{"d_mlp": 512, "vocab_size": 7337, "rope_fraction": 1.0, "attn_scale": 0.177, "tie_embeddings": true, "parallel_block": false, "lr_mult_o": 2.0, "beta1": 0.95, "schedule": "wsd", "steps": 5361}
Each number is 500 + 50 x the weight over its row's rms, rounded and kept within 0 to 999. Layers, rows and columns count from 0. Numbers have three digits each. The size before them is the row's rms in percent of the matrix's.

# layer 11 attention query, 256x256, rms 0.151, rows 0-18,32-49, columns 0-255
065:480499428425540537555537475439506507411492485545505517565516519569527551468519450458538516554523366542554412424449478534563514559483480426443474472516415524472521475490447490539467586478533478516501635529510535455484540394412538551501532520601548490401503519487524549465502504443532494440442484537501494482526514518543509453516442559536496463464483508565541518449427482532519529459464548483398494430483572477449522508504492522510561600387525567515592445483531574438568528540502567523502499575469417420532543469486442513455520443490445554625465548483509569438554513520549378481525478504537569425471594391422474556476536539530594487453487478476476505517435496441560519614472516509526531487442442503334543463492451400454484564515532468642542483477568534509424476585484492
132:454527504457528547488484513600515480554582550466424554455503520413536403566430489568406524496537479438504582422406514544515497493518533593506501438509497523509394559522428433449507564486622484446548451487460498507460454456490444586558507497446473504465522491498470541425463437388501469486637449487485565483464440566580532534602507514500425621462523522628487522531500472537564392380492447386526503450504458428469480584591531530523491485511564535528487595444488559429587515475456593468520465554514478546525590500467533581424453501476458474496476461532455557486537510547447420447465511521495497500553464413442554511480503517503557416488541479469544466469459554514525556497406495554530528591517432429471504475567471460445529441467602501527447551504529524567494511529443518
070:568476450528534504516551484496454476548562420574555576549434477530594561473512451562594500528494468483569465449420540508524413537483509421447485464522456439427447554503469535393550467403499483506517520510493543517469607450464502504483468509495539420493440454486472573493461493531437448425471502477498499511420558574533554586610489571512397480516430454511570500561419501428530547455508460586459399498542548468388467474453433479497477546497421581578564442589532554447486463492466506539462435617490541509562454478461495602528535513517445569496496537474490598463462534574428472483468501512532463508557494463539505532529596520560567459586534483496538399488533433438454409511443463525487526516537500477526573386491395534451546426553540505553580514410557478601489510542511475
099:478474505589408472552506467422483568533472424507483491473469487497434507498612513502518458459469442541474432507430453495516581480491465459495409441519482548437576563469550479487475479465500467499515547459563475490444492515491510444486542525570501555574505514543462506480515601512481461514443466445479632545484408493542479532538523460474604447521532456451523517431463348469575508457566402461531535429557449524550520535552466448489487484582573537447515486554582519460519420481465561517622570502505555468435544532469473510588563498525441534517481573453430598532566451576548420449454489532478499429440486472443490465416523401551501423473473509610527475448589491603505593460403438454568505574498530534497505489464530500490563530538653457536489536463571466403428579516488520
087:475411437514457552532476388492508514565505506533532432461557480546546493472482446522460415454471503496520516448527469456460514535435474467505495518577367616417518514474558467560533494435413474504489480510506513521499542586460539494564544475417573498403501530537583497495403457433548533479553442368589429489454561400528503502602524456490503485505570516498439493467551535462513495532499523485427496519523475413502531417545546481539542521511501456550418499642499505454500455548529573518522412463504473513551443526600611564556524432478515452513459557439479573443472626546451531518423534479481515456593499512481558549466436518427546491538454396475488456459503521469419537521390540525465539605533504495588558541449430552474492528600582456540476475492504524494473492543612419
088:506474436583379414511589475436516562543527542432434522533543469431504529447510477448530530484471539577467555467511616519487531566470562424602420513461509522487487486517452525627465619501421470492582491395502522568503492456480451536542495528524508399432497499505616497493496490442544559575468486523499572573507453468410452374521364500610533558445531556515509538508562581416518493483560565472486544500491511569453452419505470548555529503408429505467432523561462465460479497538510594488565494549416450479426477557465543551475553541462495523532470453505482520400441524533444496516536486516481524607517531499566543526415525394474458493458541521434519499540464540453501413530524596462533445494455577477477457501450520539536505567506449522411559530535519504451472413543482434
118:423444472529534474507418595405507565415551446534465477536478508452488512484460468429522449582483446479523505435428459458508525545510564418457469510462505558517492442556504551557546568487519497453497500505618529574476431448579430557531546508534430506497503521512559531454554571585504536547453515514423561501489507554412510453453561572517460578556540588450445508469562508448452521487626523411640470512492453624524497467498485426363550469460517526502591511520434546513516544475489544421509541518474454422519503578492454458567474488453442525587535488518556591569406498506427541496510512476473494492487514528474498430457492497505438543487583489463573482489448531591462430486519523566481437552476445432571527444477456583466496506431536508466507503568497454463368580426367536
089:567563427506512493440491566428514523459446478543551451473505507634494495503507473541453501494585489575510452454483477469458534494527491542478427541441545482568491454384527478507446431533552410452399554501503564441529441567543453545622518396498495574523543540554619495535463431539480470585538547448507538479412527512533464490507515496462529488527609518532525538445471447511492406486512502530560505446466565422513455502506541512449532545520437483591554462520476502505588578425521564508498530527520494522437531517523473470510472450557633449466531474511532551605531503538520450477426497514563393468429444442474492555478421538503521579501510490575511466431450503552422519460490439563542500573541482581440506401492389528524425497340450405615435423502523570508485450515514533
104:484486526588447409479359447461460440490447472451515465462513511573440592519460518443483484528563429524487479547616448490466520506459533465473507457530549544552530461501578556494503454494563497497516439488571467496509460413571540505461532538582481408524461583500407501428474474545451439505517626509482569537543419562479420526485574562522586418470519494515400480479575519537466540530482446579478506489483487550558523526429514449538457533574535544589463489446469546503512565457483501507500598455549435462416530503538404472376492560495538513444457451623610495505538546392546493506532527491457521500522499517498507454524520588494500515527518457421592469526375488610481445488571441488640518533399479506532534485492485400528480542548471427513460551476458539432484567540466452
097:525471543472487473470538480530435410446435462440490481455581460526513532477538479513489443463456507462480498532507447533561520533532531528500558573467580560538474452533518407413513535542574552512406495567503480463551483555478466530541475567452468394485532521530473479467503551493522465496487501441462503440558384549454438490408515579573529480503506461651493452627475446567470427501540544510499436535574550465481486498425413540502494507434516521523432545520446411482459582407434526416528484537422525415509449519584471475518449508580484509483529445491539475542504500629459555531501450528488394585415473417503470541532548614498514579553527448534498472560475531575503537461474469618474582445514512511496532527511555563537461540478499434511508479461467565456453402708531457
095:523508511484472464543457539487569467505494476459509563500483447528498467438520485530431390520463376471434523408551460519539439498520526527474566505453512541459431476527406500418465552466454480442425494462552594559475502525472503533462487542497544494500520507601443414610536495558542436515507462504544504626520482512518478500630483459563433443537364476544459472404570484531438397466558482574528551556519559580462536441455421549596512581501521510628611534486546383447553509510409503441460521436483500487473532436507452472475494483632536424479558513554513503496513540465460555424485474458565466475497531471475524569509565545491520537526479552426492549494517523540450431478520572520476514489478471566584564535403553490486508429398590437545481573545583510475430537516440473
097:564526439464533524443388563544496509506444530533454440511508555545419549533590516504508402507518417525429469527459442429520496549463486546499591468408500525412444525456524583439502612495465431405376465551500492602536463547453522540415519472478510469410497539495515428453461552502462518512427492393538473484566513521455513547429497519575522533462551511543538459558566541530381507523522674473464437605470530556468535415546545564595462552539440508467548454532522496480495555516406506565380488523476466440536503519609541500526510502514526400545527495501549433574495510451524526426468499493516484526531544500492531480436594487438437511456424480420520392548532483484455551535537484569456553517502517542427527434476461528530606515505501478587440501538527520423546527477542473
101:563484543558555511460456562427498468482509549518456528517429498501542448478498403466512486556489447466443397473477499599488468450460485531387469560458544511498414472517510543517600499467487478572427489511472566612515487520479487535489376521363488596486471533417461595490405604560443524555544516611451523639556526486443436530510534484435476433465564501455519497488536456510480442488516475525526469519506468472530553445532613523370446495508560498478464631475461517530478510619497551491419523426469550421452487558476539474582452463489489552546392498441529551469490564538527463577504548394630391560505534487515518458463536513366512532429493515467464543522500521458531536499588497471560522521529452560491457523556545527486454534524535424547507479489498531453520484542481466
101:411442450404491486446485483467420482489422482517486565476485492513556454597494494480542632532428473501552472494455484512515476502438445420487431501509497517574495554482508495501391469473459594421552469528481560623483532512518504500574558557455500384408628442388425532525530454491464503494521490600453392555553553494502496571407524499475521438443476474586530470566509531541498590497653593485480590469540549545462550537526495522519550431462533449461509465502401434489478518481583512509585521586507518529509464543497443606469523508486478484477608481481476486567528565509500517488496484572483492503553499620574468579439467548524527507557570472486540478448478510479462464466492417571518515451481456419457533602519535523463421453527449530453515440551452490435511452389493451
095:526481482547508507479573512448530509431578498509567425438536493493454431489478546423606482516520547546496499536567409528540575470542393544476547508494514478606456480491425593547509429456477532466591506512451415464539501556471549382527420438516524517481562487555562502532539518461515510607524437582464487502502518474473424526572623458425503558466554560529421437494528427540527439497478462512460438363567483461492446478454465493506529472472632498532448502442474408439487486429447481488390571381557543549433439497462448512511411490533527456527426493433423485547531501470600480503569515536525510523561409534519581478553460443450506444536489454576446510469439510594437560511513550477540559558521512555575561558555576552426536530479482479483485504557465475526483468443505580
113:511509431497490418477491444539400418443461511512543546473491502534543504443420539432456457507479456496543523567474412537490568518582486554426553507486498466568504493430557539585487466482560559623516560482386387549473506539523563466580478641478487515519569460552505510526521539533542462566464483500469532440526480557516532515603506461426463464533471558358516533467522518567496481495501498500473494434513532514583456513509479499473488411420533533473517488479484520546498553504546421464512521482440551492388566540480527428500466482513470460458499485402551464388533539620579544519540502483527507551417507513533439385496485483528518467432426459468484523411519499538510484513485450448447543574520503576584445491274554507541541498565551577471454484551513512485449482478598605
078:493528473460387499522518454460568515444557535395510546435482476507426495580489517500492515458533522553492431549528421517576497561527462445557522545447515450493453488512512517514467413515509602596432451513523446581497486571566442529468427565576493590466612471521466500575493508503508543513429495551477556521452596561571529497509471468584421430523518540409479487541604520431487409441495493473530583454519524434580484479471534474564465510610583491561547495452458550495522458477496536485491513586542530458490497508492481497504493497550564521533458408467609458492451481452495583505559525485457449570507596439439390504509422599525485543470470481593575439417416507566449467425492437518378472555509496489444499504581526469523546401475383543476481484514488516476513371562469443
066:555497538511447547546495479569482454450512547465472475534559423431475400551453605443473423484525542484456518591534466547447538458477577479503497465519509479561412428492629497452530429505479455549541410533597401556430416453562552490506451571489504452450462440563536507579532572570516499543626541471535533460490439473452510524482550457500464563577542487532439588583575479478494487483559477460443429542433541471573516544510526436463587514530415483531560489495482507520547448498513500485474551374527532456438517531454505503476564570518465473498530436424465460566482530461425483582430425501417495467588496616425545488535568560480445502479502587484429538450514537549508523467498504426462491557473514517568381501491575545488487429541492546401472442591461398512478488529583496
113:429508461523540442427512508439478434580490523477527572516468641479574505541480609514439439562425536552550446527424458448462451549556451413485480457468570498476576514461454582529622465425400548608512531524539436506478514442524543476487476495539545473418447561476515507414557549537494431488495569512580557626490468587464500416467526533417429496559447474448574502449436482482541470434539539463487564488495422604410484526484497435554452548497552539521528561470553538559443513460505586505495529502436529443572563516503575383494451477631550533421556582511439513462492455552585521484523465518483413515465558487512526522404490479469470490419436404563493493475454492551457492521474493475544515508493528567454408523480468455494574507498495487506517497509569574490481431520448572
118:445544523473516560555569516517543447529443547500496514557432453548531575468557484452514580464462427413482440535502459433474463473515528422474482563390517468592442474566511461513445480463434559382438463469550554577582473499457594546458562505500444504525516495449511478454422474466541483521449358557438504416430416557536492541553505527556455385433475494613535538495573430434439509522428449537500460551473540530511416468481480619485522506527559558582536502559439502460467506408492460644511438482501615561543567520593463439432427481529494526554543510501585469444543498460422529422526523441549563540476541517527517512506421451594444486525535502507484515473510510488528508455521436567410593513544501491469496493518535409494517466544558451550533489510480551569533531575437479
154:475494482493489444479423490477576479551601469628475605552478495496535475481459468439488479439492441583497481456561522562520521502481488573424434513598575431513495543447532499510561463537535523572546455484494456481466480453470454545503528386549491438429510529555572490502525429504497390539582559490503500451549473538469494470455392465544540524492452492572496511460456431547491566519546506545432561506559598562546453569326538595575506566447530488532541593460600427574523543494387521495474492521535467529479558410506527437507605499447458515543460482503504529493503465518478393390485452436456493500554489466525451460500569489538528455554545495544505508502455546473601426467453527452563508489435559427505574453498559417585597472467445425512514529474518486441538429406444508
096:486542472537442563495602584533566504516463449447562495521482558528554484494453479582478548440504458524391384489535431527490472499476466511496505582382436478521446540514471530469399442478452491475348553505432573584588522565481444534503555509415506579469538471487508509431452561517451413463365453517464473507469482547507469532461566428556536438468423595526476592553495529490488457492444473551556427483449497517519511497563518503554483476608426507549496460496532528418588452472546413525390468544501594584530491519559520554526451546655448476496497477509450565475474603543465584499545530441511531481469592501471503410499494483541494448502562471507574427458530545470493517448488483543416564573551390515452532534539424483459489493582467551539542483450504558508490484507484493
120:470412517540515376532446488532547448453488546465509584464491530519472490469552515571505444468560511566487505454494563493442478460552439513520540484540556498523589510504500535443543490478493478548488464517535710422481416464444446503519600464517496450510391476495543508518392478443568390564449565555545482387499471509441468530478447466510588447550450483591567467479469494452458423485490386527430513511548525512449505461490441510468517465533462501546470497473619516473495501432493550564559564515419484544595602433536451426482488542554544526486453556536419483489536436553516502402479477546514592546548478391539546453442459425573507553459486559536507527480495501543592465536487443602545502450515511538484422438512496529500516488475435568516548511502589538374521529609485532
105:512476485520483463523428520503584499526489510523545534515591492574542611582576491416557498505496478553495520467494513426526447541514552459479470398551557521532648503564502506530485424496516463542495426475432468462529492537571398533495534548510493483484428471416399439508546482474441528536652512602531454572518574433487416553471428532427525438476466525522467496489395521504503448514510523444505524435526395492521418474515440468546511481491504453602473417445524500552430559468462467447508512489579509591550511484393520489469584530502525501388512424603538546450434491455470396508514515482561544501559494590558495499410525429479460460602449493459415481592516573485558485459449497488527535567506623450489501454447592506482585464526558485479484471551448575489512486475427506
097:491520520565474506504508532466539465536490473552509495447511432456416441479505549524377483467536508479431536475432483533388511522442554519603583493484425478567495492496542470488517534454447456427563414587439541565560471501414467511459528442525571577529508510453508507510527485501482604452422373514531407423581435465570494493581504579548477489506420512504521523513589506472525449518489473512420504516474550440544483498515453471447454453446575525475534563629430468413567506515459439572536477450522501562484469445508605471521480459528509400438487521473488484441450450512497520497504593475486498584608567541599433494540449447455535558512425524425510566416449452468429419551556540579563555499492494545511475547467534527478590577541550556520509559487443441609419507523572589
102:520471534480535540514573605515435503365550503438470454449572430442542572471592488412515565495520505516563553520504499551486496513448507531428521406543471517417446519542469515516566514476555462546491581482455407545543601498478527538538439467414449447566542551397449516469580524473521474522509562467374498487474486541498486479479512389503538523570509515517541555535602460384475474444582487507484489436544419511555522499488573534579396392469504467457541385444603587515582481461472485471570553499535521511382489502475464499520502549500514562556494562518517507507464436523455521600503428476537468491509559363446429504471411440613468519485486557474539428451439458560525476560542505487534467509468511510466490582564499472506555458429568483506480402500574517543501541482437519
095:455439459514500492467429400452542431552513421546439562470589460570490483509511516513474526454549438487489457574546541501472521481545506547447477515550507403492469445520571481529594476552569403435478513502527568537554469498581435534470520446605415555453400469514500454507546487514506490512421443562516471524566504553518417493489420526508489500507574558556429454440431445525583504569502417487433604515466539482502539500476588553527460549464531456482580563525570497469532528459425555514519539349497568563502489505570469501449491433542521499509541536493547569549562568506419526446420489449401480468513469495584447508536479407586505495577601507450532509376493509536503410383505522446538447494468434603479485543485471382570429541524430553501495586548549534509501448482489497
099:450458484465491426491444531576413517454494486467559433482567432546491445454422475407478581495552516442429588509549478467523519538560554462510529526553475440554570490483559446464355577503542498430486476457516555498447565555503481494534575544560472558596531432557505546525438426481512536467518475476496591433473526436559535436458488430456449599497442574536475541510425416552518530615610481514432526478549526467478433460589561491464421574504526413573452617508515453478511443507506503474503445469528507471453511590422474592486438472514535512503494501565521569500456520431517531524535554456538547516504465476478500525512494463468452447453490545576470482499525538498441363463408556529656461537481533475542559533468512536544473490600476524430493540514493450428455417544620458
098:603462527490524519499488526526453564504478489533502526530507438568507478474484586517372586474472486478526555455489425527544521494529574512492531510448467411546507513564519481434545514440526484566462561514490517527506483483551396522518497446486406429593463462506402455456439590448519460460549552557451592519500407445526533481481526515537501440447482548545426508619452452511640513494515402430510557560519484419513517499492532371430524438393570545513497475538519510461394503521487568392462633494538403496474455431528533503447614445568455611482498480431530494482472506552482452514581464587524461515465450466439462519451464546557545477422468525528536593547504515498527569497552541531473599464441490490416595559534479529458535590437498427500537491466471541425512562500492475
106:445462490444532484449374533496492483468546433465398646439519484546407547487428546491489438479592501475431514497562522546576488502491501480569498485493533470485506500593499468473528437482521499481436518551469518449447428542453431498452537522424563448544495500563536528529585487586468466489562624435553525408548483534506521523584482512584499542451485479543451520484555522519436550430564419509462513406480370534393497516519367563501531482574463528538577513422539409540514537471450567596445574516465503389444526482456527544502500488506597424480575454499501484573557505508511420421483480560494499589440534543513530494534526508418501519507501493534512483545466473485473430501504565408469548472555442435550557424485541469585453444483519555511528521442656545468485539579504474
106:515519505547537590468458551534641562444441496589480490505580563518523495432534518496472475480441561528431492534448448427577479560426497552507519441549402515471522523557423442507536616453533413416515550429468421425492481511513487544584523525469448493510454545538537530458559474560529437398449520508619431474470532436437457478541580512560502474527496426612542476457454504494513449491537495639569464625495576474452491505567550553596427512457428512491443438498532532435497565446483441433502525432521447526466508412487423434497544520420473485556559470499393516501579481501507451482577490518521456639453521482549520513464498574595589480439500489548457423488542531550504531450488536517541514502472435482449517473532465460493513475518508492586577488443533517421504436503416525
110:475501568495498543487458477466562504511478591424514478456514463450546534527516414481525565509579412433581461483493490507480526569496443516486624484550422536482454429521537431382590579471478470477402479493567520471527544449557593448464422447470424518519605499472458566504554539390419429508422523544501513599490456529546498532504554440509486465595450513470552559543415431443538525459465438468489491515433549470526493515592493490490533476622450477422445433521438609514523556484542351526591563518461524500503521605446502447495471498490467535419551471415527582475568576572496551527506564466602449519415430568487555488482506511463447501481537535511479516501501527514601534491560493518487440459493544521490473526450500521449506527462542467489541454585554539508514477448374406
093:502499432458545460464419544517581474608561433554488511443506479541397546543408508443481532480476523525433432478523550518479494443440477476508458508485533488481509452459515575558575474533485459568440506527429527505536528434431514424560476487526517589494529576501418500456461527558533499543542497456528528568484428529551449514494481613479542457594445555544520552424480399381454469464497525425503489443547532422498493606460496408535590435532402519591496436496509501488510446494510543527555547559547579438550600440454528509503454528424554464477477417440539438451556493521445522472488391463510552502463508446474509503581600475477512411483544457520533436537479447542530470474547568578463524535476504563436516460523520527519398542626559397574452547539592566482432547496587433
100:512515459590465591615512504549516480484554395437432390507554440448541446571406554474478515600501505372505576489469472540551514596529567409565564485520466522555461424508537557598451499477404467536548565504441521437448574505466550514404484530574508514521547536551477522533506444448450561528504425352520489433586575451467484484499531429466541548490470473411435502557561505426491514520507496448550475544529522527428488443527473450546536409523514549408564424566474493518505514445556552382454518498396513522474513546474490579476478584590434534523526493490464514433498525534484520486501450527570436473466520542460453473511479508542486437488489447534495476385489534491524594498515591440442514512477498576465512594470551491500430495559555476548482491615445469453474583493475501
092:437498442536471405516609590457485462498481567521513536482436485562470484427538430431445468412433496484407504517489383580479603498531493439488582570459467476477570489470550420490461492464477535458451483501535441485458530539500552530505513521424569543490540557443494504393578518490472472467570479508458517506501489495505478541534541605520542565430575452551572509464509576470475481611626492485524439531488583508577424479561457440498419454524574560512494449543533542444518545527483554424544485570554467382435458437457473537484508491550556591562461515530523502598521451482453514500569515507462542602435524522495450467526456467502542578514460412529440528404571450590469554459472468449475470548484462494515472509505514404456508531552553573507534562531646426408466492510457412
095:525387482497485577462478485442579567546462498567578484552477505514481572491503600518478446454494406495497433559538585584455426465464514436481469505607500571520440502453467486518589467560442545425474435504609581458554524452454534490491550520589539463474423443544530469639444564502517495482471510498462526524537520494496497478591518507450514537498452484473468489527509392509464585453485495549454541469488526580496538492528367523459525570428480429444524441551531501503487512495431551567534490500492480498460527456521452503541566500529490458555382595533551555441531412549450485465567466585531595462485525505558550521448463460491326517458463421549530494490528540454445457529369507543512556425565562472510443467567523470494456523576525402439491526504408461443551541502600488
098:569432472568531527491497528438419454429560547504485553511558519502461460490466458467567425496498543582547560461480488579474552486470566591492490501587484573485606440510456543553602432493435519565564492524460412520535496448510393489555467494562469476423474531523599499510574575510527517513596528447569542606451488547467568472483524486383490585561588486485518497464411610455593467494576497449433463386489410530547501553527520450442449499434516408513471495535600487544472505449420509519516493501433433434531512496461549533508503458405467454567398461500644569482522404524521481522454407465464490423510391511475501522470499558461521521500476452441558465465483532545471512438610530427499484524413513447535466497519435491467556536554530573471518499544470533436515515495506507
# layer 11 attention key, 128x256, rms 0.147, rows 0-17, columns 0-255
097:551495592528542515465458498415571511507530521510470498509397482494371436496482524581503483543583570533495527417492494503497379514519494596529479431555488542440510582485462474447500496467493488493453547514479541428441533482482391471514573430555483412514481519574505479514491511453557475486401459497456492559549511537461520400623447495529460559529422531467530485461501554520542430477450515427542520574514499535392488460535480475455596505453519435563453464510590427520454518615472499556434447602485444500480460553382462504447536449555508489558492522511473498499607580524514453502432448619504575541593536531483472473480478492444532555553485511549548470509486484349530465503471571485541584517485540539533514480534505432498641514416420504470506641504504459427583453520473513
120:498491527519442582507522521503555554482584449458485423518482489494481403511434500457542492486486425543486499595472507400563571534549457560495503500386401423476531567464521507439434487558565538412501459468517584518427533653499447458480541428514580416510530492412363477479462461452513558483480495422499555432501510480473520511518497500542521514494460401479487546467524488486445349539465520524590533523509590464501574456526527494572477532475488463485534464553568507445505557543535504464459465579571435567513474470520429489447486513655538444472525523500369446512541571497458462561557575581526559468539484548415435592556500517572507510527464462536529501586483433454472479498540532590478519598503439528410611492546463519487509536509506517408482492445430442522489583486480497
088:547479449560539525542442540434507438673467442445521493459494599562410561445528461526569533428493507540488533489467531511528453457463596478544546481506511505437451554482494490461531527501500515466428588613512635476497461473464404462556498454493510431490568532486527373507457535576458580526523422531509458442520457477555507470552526585521526411470480454563526541463490578550491537460434574551551466616367561505435527478470531610398524464524451453566504534488468437576488452456502535531446448510477460473521563386553396517451532449506487473502606571572471428511536452490462485425468472536404554530551558512541566502485490445540483524504498524559569489562454503401440425477470516495453557514570473444532529479575483479502532517491485496437520568460527444572466500499457419
117:524629521502397469548503572573536496515550461516546417541506551514556491408435522558560465539480466572578491537490527554551662517490446404416524378532435478490462516528540451413500554539547483382502418450500481513430514494518448531568508563523454531496451482477547433508484463503515526555493555502422557493529502504463502389468489480501543583463490539407511473516509586570522476509600558554499475600508504471469525500426485546474545534484638384483426456494438514477495535492555500470516508477561474492420442558532514544493561422509475453580450487564449530473487581481487505500534450508533489545513412548452487524459478405574564479573407444552484492552518435598534469535534499482545460476390366445487579513548520469502475530546460480387545502456447491519477393507497493
104:473507551513497403585473551492485555498535455472473534451540527476611520474481555430503556470469505507499549511504507575499482456498565525424491495506505476483475480469544537563484554558504450468543457487470553528539478445493474578541539444512509491466470442520557469501560481492488480508507555512467438426532480539351503506475589470463492524472523492481606504538377470504554598511528532533552463483435571553526481486543478460524480477466593553539425569470452375434518373466587552450512485414485528440477502542552458506508603538510508508447507480465481557673607527574530509470446602339455560549476610448447564425563530507483515463483485536483405533424480461468529520495465404520534459431477490429450445441475475517470458456437379453541593566553566506539486477443613538
099:523483539586473577443516421514542425613414451476505573455493480522425479461424604552492516522492457408565559524422509468575377555414488467523511478532509504515564496485496525484497523572517478437468485524455488517508546516483433436498664430407412513536536434506505455480464546576480428484415573461545533501510519452493547457479493520517487456577464505549450474478549506604588506511339460511550546461533521404430512555548443514494551426495515455490581461483534514556454470541546588636381466624528451478447497588537450530532579408508517434526493504438476591509491526552579552490423452576482464474452545490556482503416422503519488532533472517527479498408533511498519607460516526591444486478521587474482483466532485432514497488558469509470491531491522474519569466526495485
116:482420439534538526545528546510475516528558530481462462559477567503544582568482369492522485450432551479546402438504537461484448516585429424512477499488518540472408533510510571486526476429493563479474465449559555483525528488496631557483562536483514487427553455446488463464463495482407603480526449522499363557532602413477528476518501531475565474509484415546478446433446481495473459484498505493419474535442525539579546450447486498541494537553495541601527486490429530487521497456508442535519509450533490500602506567499498466547483564523417633535541502550461395406469460391522457563508552475454524494556536619483572479481472513460516521451468522525488438524637504439570549484523447540458458552460441449488539492554538531574484463459483422473557528644349507594471576497463504
093:449471555415504481483497435633597477391472510561518581427477482506525343571538533492470457570487475519474554487520553495608473525415487560476476485507473571458553482484451420490595534546510455526461445560551416520515467486441449488511536409454402568566572556534528428518582502603530524511570597544462534457487510534427476499414483443537402418555520492535453530534511461574468536519512453520561485466463425486453439557416506526484490497439505540501571493517501477493465411560531452571546485450560510498468470502439487632454552529466595556511497496469553500512517432564513568569532528466530388444485572530474489562458444468559455443459529527604419537407516474513522526503450562431522611435525524491539500516504489509453452433564521482535454468486475512402451508440525421
103:456508489498494508435510557515517542364446613579465487459513429477446482484556553470532462456521486414521511501516508509614528574566532564423556500573510438546456503574546451512579467514485444507453596492527449523452525511647483529552536429478519513518558462510455463351508460515529554466477478519413565498499490507527569445436563517594425524539619540569424521548495401566463470533524506514522477458417531561593409573561520588486527480413545547493620519525451445558504496504405499505440496485480485468449436490415501431515421463508496508446517503353503528558513445524537487520407501545496430467507411586482528577540529497521450482462562532582533523468529522556500465539510465512506448525468544455489451515456425422498541561552536472478415463527514464391502574474443527
095:487541482528596508490498525531517423486470578564451446440448502483512515501449490507391502468439536480483400602559483498497487560409544489504557501519540513509556481479485505424489596588536533499481505560492474500467474521501518499534524539505471635508535553409502516485483523547515445516526504533644467412532466474514530405566505455521440550504632574471546558409506494494529552568486408503556556475556498429471386529472508617542532522483537476449502501514480512530533473560513550487404496505589445518401507465456362584491527535384550517403393545459484531480554497497564416458546473531501382520543522539551509554479438527338469451449510501524500565437551475537489467401480548497503458461501552538500513528543595384461446461560579503494488528431522477490471455455487421
098:503429411477518548434465451502543604474557536587482529391478524500535522503484400516489377498516492392550530513494554517503418494473523519472574581494468458542562572451536508539558478493493386548490455444529514480484610504467491510522533451529454447450537504433519452474565489501480512457511566645558521485539473333482493515536447554477505511492577565505521537512431402564541460571386490443542521522545506532466448572516488569486482470400648584489501458595462507489545521504501484554528490474511455510483590505546469474543576431446592523379430537485532568498508551526584543456452522450538464498479489599502478441522544466467480536460510469441505467541539527454465502508427389595496460417496578481542470485537476529519495497481583502478428603498462488433522496452456386
097:436534523580488470501542459478488454444597513391569532528451545458461544556559422516479496407424494535508472535491600553529460486486596490553550481422459577530506522504597518466486507554452401561470476529529490449626519545564501543454495422523508544547525570499375441503541425511498429520516497542575466496536522480481498486456504480528454549524458553555507484498464549495509473493468464540618482507505486493488438512559512571477439422533568462500580535493516414441444530522439497580408531414527507519393399457497507520468524545444347466519519515521489564500513511514537546493416520488479452547516605569521497436534472549434487590527505613464491498496553423499466526518591566489419532473470514590517459398557473532480377456422524476499534526563346472413480424499492549
096:514476529452524521507425502447471509491442634449543509523460592470519554431449463514559589580525558591519572580566434504546526563529534508493506488498415506584573491462530487404473579510519446529509535460464495511485546590512417598584549463529444517497556412510442462536480394576480498504467522574466501484482469485508491422522470454497493616453473522503469481588541592547561579422471470523522446562475434487548512494511498473456560515397581532630493437416475481406349392456418503475555467462535513461493405558507511567439532507451389531530519461530522458474586546441570502506543520452496501562481529567460508451549510425437516494522440399499408455574517540478473548445483450489508487421488465453496486561511514576447461523521537506441459506537487458498431528524552587
090:525526474478449464460486501520517492549488523520532458478531541433463495544520537497530500415588557430468435449456427458517503497472534479487416534452606443420444475519539548543455465559615532493480553511533523451559436503529470517538470426528486515449347523536545515506588504554450512411513508441490478546462480634568455472576501528503518379536435538413488432503535487479434517439501496447423498413557577489472484453508528476604524597447516462461402536549534621441497475482497555504537439500406478500599544443398458516535459520568498555490544601426481470504414486497450577462410410522480497530499558503577418497512588537432473399610466549488546593493566468525482518504496533556544507472495637507582511502518554514530499444487517527478562547452530450561476442538563448
092:540473525510509515561480519460431548486515440481541554598568531552527569564588396493395471520512505525539482427578477535445500538497424484531424565547453497503549472483424585504544418453434512459448441558432597532467469458378534508511484447549553487466562371488460622486459521590605575416594458500451546472519505427416589496536481559391538509491491566466511428485438515553458475539540512429540574424446511340487456471420520516455505512516490539548519509506480529462494525421442455503414480445556474552572547489505609581513514473420567588485537483563512435445443528551495519526471560482490556485526455553501553488590505442514465513506514523443496498524413579477460481528413494456518502473487484483530429537437522586405478481494524543452456525529535518477551507584453504
092:507541443441471416418455459511519419470515479494562454525385472520496530442525438546483419508565496441587543478597630503591523531483545490493544522425529522532427397588460481489591476488437462434479549519528435503432508449474397566526507481512520528493552522487553453492609535485452574546527452482499542446499547458506435545404372472526484608450577511511509437543453486505440408595631484494467450439478473464564569416463505517413602593475530533465475506569429520534526525523445530464540496467541541527432447472471577444482551472498596479551519397454499466512466478506508521467504533368493486439617423506466553470510567478522502471493485466533485486530538522575444541438491504506494495562550545481583484479580550574426461515543566545508510551482434460507529495517535599
113:506570511454477508568557511508484480552516418417466535504507463475451504527613463525449485504488384477468357510463463367530435449511538444561478480440490493490406534543493488465452489474522534487470510457478567512477426548524545470410594455456500537529604582442477497409458492429486413449500434503420484431469456500562525541558478604571424481478459490521510506415495494419496477524444558492577494498435502535418486467490545471571609446575514454532483574476503526452497472445532472591525419537481549508614503507535497480480429518546570555587635452561559458514600557423487528492535501573447544517538509503485517539442562471604526570541479541466491419523542503467499526526515424539555541527490557496480447563621593497412572523437487540535518498447486513565468504540381481
090:529523478561536528532533481516435475402460552505478452385443380437531406532645558514445506528466508468500526517514533563510542535472502513541551511444515445445487502495526477485462558528535544539506568402476458480427527550517489493502476536403563571534509503461388536543516380491508592512484570564312505542500558495445444507364522430468445468576667569532514447476467463475496471538529422449438452474566409523572523561501521470525440512525515485397525443498458539456482549505589485491553604417519580453423488529434531497534463526530475546496587466460489547477445517485557532499493501574543432488522538562487541476474554528436502519495551521441455521512518484558547612488523416519570494483518504428526492472500506492510438513560632498478444459522574519474463495439487415